config.yaml
activation: "geglu"
norm_eps: 1e-05
lr: 0.000597
Each number is 128 + 32 x the weight over its row's rms, rounded and kept within 0 to 255. Layers, rows and columns count from 0. Numbers have three digits each. The size before them is the row's rms in percent of the matrix's.

# v: layer 4 attention value, 512x512, rms 0.0267, rows 369-383, columns 320-383
# o: layer 4 attention output (transposed), 512x512, rms 0.0426, rows 369-383, columns 320-383
# q: layer 4 attention query, 512x512, rms 0.0213, rows 384-415, columns 320-383
# k: layer 4 attention key, 512x512, rms 0.0214, rows 384-414, columns 320-383
v369 107:124155084117147076087152107152118139141104105186125105131133166122130120102129131138077128175114102122123145039122127106169117119098134142117183159085104107152131121144123098140098185148197166
o369 109:168169114120127067100154117079134143163095144192090107124133130118106137119146096104064161158140119092129140029103144109162086111069125150128165130129120110122166135178124136121119173128175159
v370 111:084068139129129084132104138137118167097095167132174084117164138167114113078112137150125161143122137130113123207113185141137152199184124119204149118092061124125132129171134074128062134046116105
o370 112:073061121145107075135105124142101185064088145120161125101145148160138072074090141139125148111115149133124161232153147134175162230187135141209121129098125136128067083185124049143085169054117083
v371 112:133115130139172105175187109148142085198128116113183107098040123114114121151164181174086173101140126098160095177122129126154099145099121154186139139130143157138119127145123129130118149139116151
o371 113:080113065165191111182205117133133053168130140126170143147054122122124102218110137148071136147097134142137095201114143124132087110093124155174170149100160144156134119139150111117170134120116120
v372 105:127181109116119118100155140119194118090140159156149164138074104128147118155119129115138099128091113100174101049101091164115107164089181102124103142129085120124133098128175138043137131174233114
o372 111:188201113123100073077109143127164142082136152149163145129103132147174142161104110125131101113087119135153099078138106176143091160104172102155098160107114147111165123116121153074155136168196120
v373 113:133137146123100132092100104142186115097157023114122079135174111129072107124107130163110115130157163123124137171080055138110142091107133076147115119117156125138109107125105125156151095037090112
o373 117:127126085114146161126104131097163094101131048083124131162157111129097132096122131137069112151195129150106121159060095121126171081111132117133133075157181091123157145132094123121156102073082126
v374 105:142149129093109078099082122130150139111116064116106164121095157126170171143160110121169133131109130132196085175136155112114127080137108187085166132140133103163150090113134125120089137135122134
o374 109:116098116116108110090053133176161164121091077106108106117140149084121139116174105080132135113146112156243109118130155107144129067138123168094157122148133108150147132130118127105085123136163112
v375 107:135156146163189091149082070141159119155169181046131072114124116085114129068156096101133128100121156149046173097209150097201112159086163102169179216155140150100114159172116103124098157070169148
o375 108:194164132148179100142096101138151110144147173111165084132128122098141141066102074095162152115116112100050126144183160130208100123106147130158140196123135117085127162153130098134138182092134129
v376 102:121142134119189120137125101117102105169161129129093164165100130140144107079126099106170111126152116129050146232155147110122149186145087060084102126122087165121103102123109119115167137172082117
o376 106:144133107154088134109110133098100161153149116117088148109111138144127119086157086125190151107103113044096153185163107076113135186126066107060078126115118149123113134125127164100172131131050099
v377 105:167133106095149155154121146074167153132159096126116092183175095081137121109145170082112139098155118122125096196147157144084078140152173110117105181137126115124151145164137113097073197143107107
o377 112:130133110108138163184137110126154150143134115126115109182168115080122074121163172107106085101146151155115117171159135123115117157098167090111097190132105118096187110146137133131092178123145096
v378 109:105136149088102105117092118130107077090207161148170146065144161112118148140123153166132134066122132109177169075139149115157126102109149143118125113143168121130154106197130162138109131139143205
o378 110:135133129062151083149151142101045067128241154157121107089144137132107155117132128156074142091139129120169153119139117147118110119072134155133120099136147137167139096176111139129137140085146168
v379 109:135118085170154079104147124187105091153170101208134112127155141086128103117118163119076050104151140113135128125165061153137118115069164189149129087128074140131132098141106135077137129105146131
o379 113:134117129143129101106125109113114042147179115181081132125121091112141085155094165147134032123120149104104119135148101148128117122096145208139121104133048139092100116143091149071137135141162140
v380 108:142163135176131127120089149103158134144204111081152148158125144180138171103144114076135153114179126155123123110110080074150132141164118090122113120153118126159141102126122108163119205041156143
o380 112:115078124152154137119099095152161136135224089099135138182119144155165112116145118130100132131191124152136145086145053077121175121119122112137064116123100118085160102125131095158135121072202169
v381 106:110077137116109169117143102112065104090078156123167092126123152098143169155143142141110107125132117159159117136138138139147121105152138138107153143203118116147126163059135145152176052136134165
o381 109:067069155157107154138088140156052069078059155136159134059119133086095157129160112133110114123132117144161126132127137165143134082129134137079148115203130124109180130075163160125205070139073149
v382 103:138125149172137114143132141126124103109064141160124099111146106108108128142171174121133149016162139137149120120117114085120135169074099123127114133115057138134131151106135142131150139153131112
o382 106:147146143140115160137142144085138074124069103166121139163149081101119134096131157105136159084093114119158120124159108065120145168091145123106097125072072098123080159084143118093126157154169142
v383 105:122110114159071153126112136119125104190123128107138123129134164144115120127131163153169113110123173125161087118143091102111098135102190124072094121111120098134110144106115115130116160089150080
o383 111:087137131133120169109091113165155139219129130099133103121161150189129148141156143122174118100088135108120139126098096117110104157068226130100131148137115141135086096078154109153133143068141137
q384 114:110144146108076086127200121112120116128094058077128085158139137108138125182111139143114195115160127119128075181142134092089113111134097153164097175141135138160130092139160083105124156125078153
k384 107:105098107127113145132127080068160207122161186094123186130091143153112162179152057092149148092114120121158115050199111126131172132127090200133087113175162089148074146116119176150149107119139140
q385 103:103118058118138146119059153083133116124126203177123094116112095155097125049156199098151081138131181149104158128067120165128131174103125091127171161116105139107130172109111136101133128134159133
k385 094:141050137145125091170099180152158157132097132108116133157121132092142098160166135123174157107162106122102063127143088093159192125163117145140096123105109101153167093173133128168115162136105151
q386 115:115114095183175150117107134130158107189178171172108144146163084152137130042165176066150057100122148136113156123083117129170139123107148086125145124105071093089106169113118158149133140116150092
k386 100:124148123109105113166139151145101031125064080130141103092129180102170094051088201153089091136197154134127143146099136144154175133150163098141130096125146139081178115126136089105153107143124109
q387 077:126149134112170183137128141172110155138204130094152147155150101157186176121098076090140109196106088073191159106180088147166158148095143131096149080124111090130125167110119118154151140177169125
k387 080:109122154141121121174134138178177074098145150118107119190164089072173084037101146139167091129147186134076201150088130143160089153158179074106138096102159145082173134124119094130134111107093130
q388 109:176146095104132123141085137113157091103135186148135174106123106122108130096152150121101080103152159220069183103039130115179159150076167135142150128090143168074131178098121123165108139127142126
k388 096:142082181089112107131154147173072104179115098157098090124158132073186058092118141111132146152137097117151112146114136147110166145100128076147105088059117178125138093164176110103117141148132101
q389 080:133130113108164171123105166099164084140214146142121140113096127133144123078121108078151043134142131143145142102111101103167158071103146111128150079131142123082116167128097111181097089098185102
k389 089:133145155129065119115092099210075105147096134190133086180168151083146134099093166138120110140105155169077138128107128126143184137126123147147159123120103177107189133099143111127065155063110134
q390 094:137105153121106140120190120201086153105151086084127080104166223154164126149060077161175167131122098132175151156176117109060078085145112141065116090161117096168137146143134119144113124159130117
k390 096:089097142155166112095116091155174184083144212128140095131114077123112150151073115149173088076168173180101146111124116127163111174162118171099153170112115207151088144119116113067124109094138117
q391 099:153137150149108094091159118097116148118078041092163109142127216082141145136127060154131160083147129105136075171175159146089109079146146120160092162159152083124096058179171127118146121137096151
k391 087:093088157148120180127156101096087156125127143146143160081074143196037162202092104105075176110100020100155109097131151141124119155137109153090126164215157089169103111155159141141103124128157136
q392 111:108092125136147150141077111126176108144176147135108133103138124122086116090168180155155033172142187156082181100095104132192179182061138121125152120108146119086094180100097118108099155120158094
k392 099:118135180090130099147061177241133068138077105133084097122148164040165030049161144169132155151133150163122112091124103092126129140167127097157145132081125133113152136136144059077111127106125165
q393 075:112077161118181225169135158142122217144162132128120160126171150174169113134098069145186043122108105083128092145142109105158094085130154116127145112085089055152101120119155145158154141146136111
k393 082:134129155150120050128116140160089095143154122101167047051107143126129114090078180127168131107075142179137147110130126102133128128131101112168184175185169180120079143135111143114124088148116082
q394 096:125154165088150078132128132121125091086076098136157095124120171091124069155111136101122171136171120188124136120076141096125139114143093122119089100160146151150184118133166132119138088155170160
k394 097:100130120113171152098119107072073140132143179113159103128112114127125198180156098116135100132140109107138089142181108133135184089126108148146126137135137107143146112175130138191095134143158160
q395 099:145059101145122165091088148097137126096093169189116101105152065086134146135129189172125132060140144089131119132135139139151142118137147107138113111105177080116096113127149093123124157185128077
k395 103:075147118134103105187195158108162108171146093115150152158110142186114078141152156100102179095121153141175121144084110119119076119144229159129166122150135103021095107118140144085148141145177143
q396 101:113114175136081179130130170185167192133120098155081043167073125152185165161098072185161153117102107076157119157166150047105091084162104137114158119075131101171116087117135136107128150115137141
k396 098:103108057173164149123203152083139179101135136077136148095117135198078161206132123128127085151110098122115138132172057173104135171111166147120144142168143125142089126120130176112101158130119126
q397 082:110130130166104116122059124150118162090110148145078103125146138142169170124094098139133133090182148087075128133124160157156153142102107174140169150124101134127104074174115105168173129146093158
k397 089:156070116113113166139135123110129161135165089158141139117127063086115153128123089188148110166016131118125119148118146123117119086132180125101137109090096089176076128141152145143132111160104128
q398 095:102103106113117119136137015123125132123153140123123184121128117169089076121128135124147085200180121135117147135089094128136191111085141145095143110162128179107082176163133166068120130118146142
k398 093:124184141126128101163100129156114134158112114082150114154182107057126123058129134147117150122107157166079118074115164121158184159090089100157117085105150243116123123094138105171105132082153136
q399 097:082151118050122130109091103158125161147066172090151138182141179103114065155113092113105238110119111141177126124087176121062142099176126123165153086168101095133147139130151095073142102144159180
k399 097:195140129138128125125150082114109171156171130111119173115140092145109123160161095074116087152131125160137079144154103182146168154120104149031088155169142147051112101169117140060097104096155138
q400 098:127197129127113115100165056151116149087154176124118138155127204131049094088165142127070105122172162135108194164113169097183154133063097125122123138181157148115114144197102135075102141146154129
k400 108:084103202162147120127055103164097085147110105181144145097193162077142088099120139084179191099064121117080138098124139126136158101166132113162166070090102135131109147142144077123143120142167149
q401 091:123138130113186115055129076070161064170164144134120127110132079120126094130208172096135083143156166121118164113189081170101141164046086128125141106176104188125183148133147124133085152109154125
k401 088:112160151186151131178138157111095118145154141154125127144145172128145090127131167164116129114188096133139163107137142125153121148084153117157126156122162154081218129102154100138180089119125134
q402 096:105137115127170121117080148080041132122117151167164149183137100120071092147154175028158123165169111202141144144130098156132129133140102089142101144174138162099164088081144082153155156097171145
k402 090:179135097101087108124115173131163144151123051102127211122069060155118134115142079136108139098144095110149090134108086165114163112058112182130133185063172105143135125133101156134148153103146134
q403 101:160133161147150151145137171138177158131128071121085141128131082096152157162088129135133183078125081102187123117200173098169164078189152165107156100061159119228096149100044057153087111125146123
k403 104:159119056106202142125135179146162213122126169110125129114090106157079151130137124178075096119163146071132160120136179115127112117094143111124137186165162072136108139138141198107108146086165081
q404 106:118106155146170193094127108101034174143113117154165133139155161156122178152121093160141144080159118078108091151146109120093103094118138158148090131181098105187121051166125145128153109117118135
k404 085:101052163119090158184131139148116108071060091126161146090059117181096123155160110148108126112128146099096116146128119119119123148129204135064104048084137149082075182169130119124107114171125119
q405 089:107130124150119140147220083049147102125183122131171133147145196123150050080117116059144144157186118104158127137135102158131179094120103142127136161168112127122154087108148097140152100082127133
k405 114:139135163137128077118061107122098082118125141142113121129170097103161082043142131183096150125152111168104127128142120159170203127115102081157089112146128154092226137105157098181131124087191117
q406 089:171080108134198158152131130116181113132123147113181116086194112119078099089107175174126103068211133177100190164107078170143106176027175123128127154135162124126099159118124142115113122104154163
k406 099:116125163153111109142123130184133126189169101119136119166121057159187164105079060133120135108103102120135125163145149135160123126112106107105146113094154108209090198112105156111053127088063154
q407 105:113105225134150134099144153129099138112116088080131094153122177079135112221092115088149174119116105099168105126190174121146128104142133171179138087127177097168146110126127134117127094137136137
k407 094:115088140164170187136131044129183202124135130169172181138133087129057174189147069145154117098132094122151092113140149131126155130086129130112134151152111163114118136161043136181157141113077127
q408 098:124181060112019143123103159092120162129172123132150133125151088204094151133183124144106122100176073198179131178048173156188127150187165103152106107120169179074098103064125110093107202138130114
k408 102:180120148081145091097110160174118083102106109130069121115068125088148101148080102147132094163143195119116117100131054163130144101106120162138141120056145105113160112168106111103149104117183102
q409 107:070134106111149104094121079091097156150132217112122203100148117178165155119161136188114125081118083102093165115126116141125121141078092115122241134123167100104074088124078147069125144091099112
k409 100:111083098150128166187097145136138097123098119138098134154124151102148158129076167127164131156128155115142126131101114119133190133140193141079080182117097156153114177127084148146128132104045161
q410 080:158149086074161101132105134201094084150081161099096103156149119137108115147080196119095152120177074205123121148138133090139095131154114061120196071209163133129126131125212114162128116103156154
k410 109:107154126156111120091158124076128246128165140128165145094069114148066184201117084103127125127093145124118144127156123118138113133140114176092122188168128079151117115088063121088125124159126132
q411 112:112116167142162133115183159134097142132121090129128086138095146102114171194111081160129162106095112113122116101180117090075019110163139166085145147117149111140113107129120132166127123110074136
k411 094:090122145146165180142155151118102177134179122096104094125111145142089185205122172084128141116134122111173111179097145132125102145097152147108137135152148110218045165095047111087122071155132149
q412 098:089130065158067134068146171126139138134069174102140097240098149103117081110088202128130137123111066147081179158084144108162163128160097098183117124132103130127084093122135093178129168124136131
k412 104:163120160194136050117149065070116107081059139173163174050151113160142121147183097149131123128161136163163088121144083166103106175108147129060148108085128140084067157124101123173132154120133141
q413 110:102126071168067156136127112116131106153131145093101170215185086123129121077154106093124132112091158100098172095143112147129138171158106101186158117104095120134131118120113079172133140102153097
k413 099:175184170116168083162108157045103168140098136127106144093115186164167098174136129149145125155202117145089127172136121165158138114152167121150194133124134131140162122134148122094150145105124156
q414 118:103120174159144132136174108130105162137122108091153160132140123103067170193146136122159173088111078083108153076205121131108121121164130082098137219127161127222090094077083143139102109130120103
k414 088:068093089176123153139208118207130131120149119136067116137122171172122200113128128095127172111150142137171127120112146133063088112138126172107090137109102106107096161090048135114102121123112106
q415 097:115107142093116182143122099144060068095115158171123111173131163088161050117175129103151080163192127078100111134137072155171166125111173099142085072115098127134175097118173113130129114119147093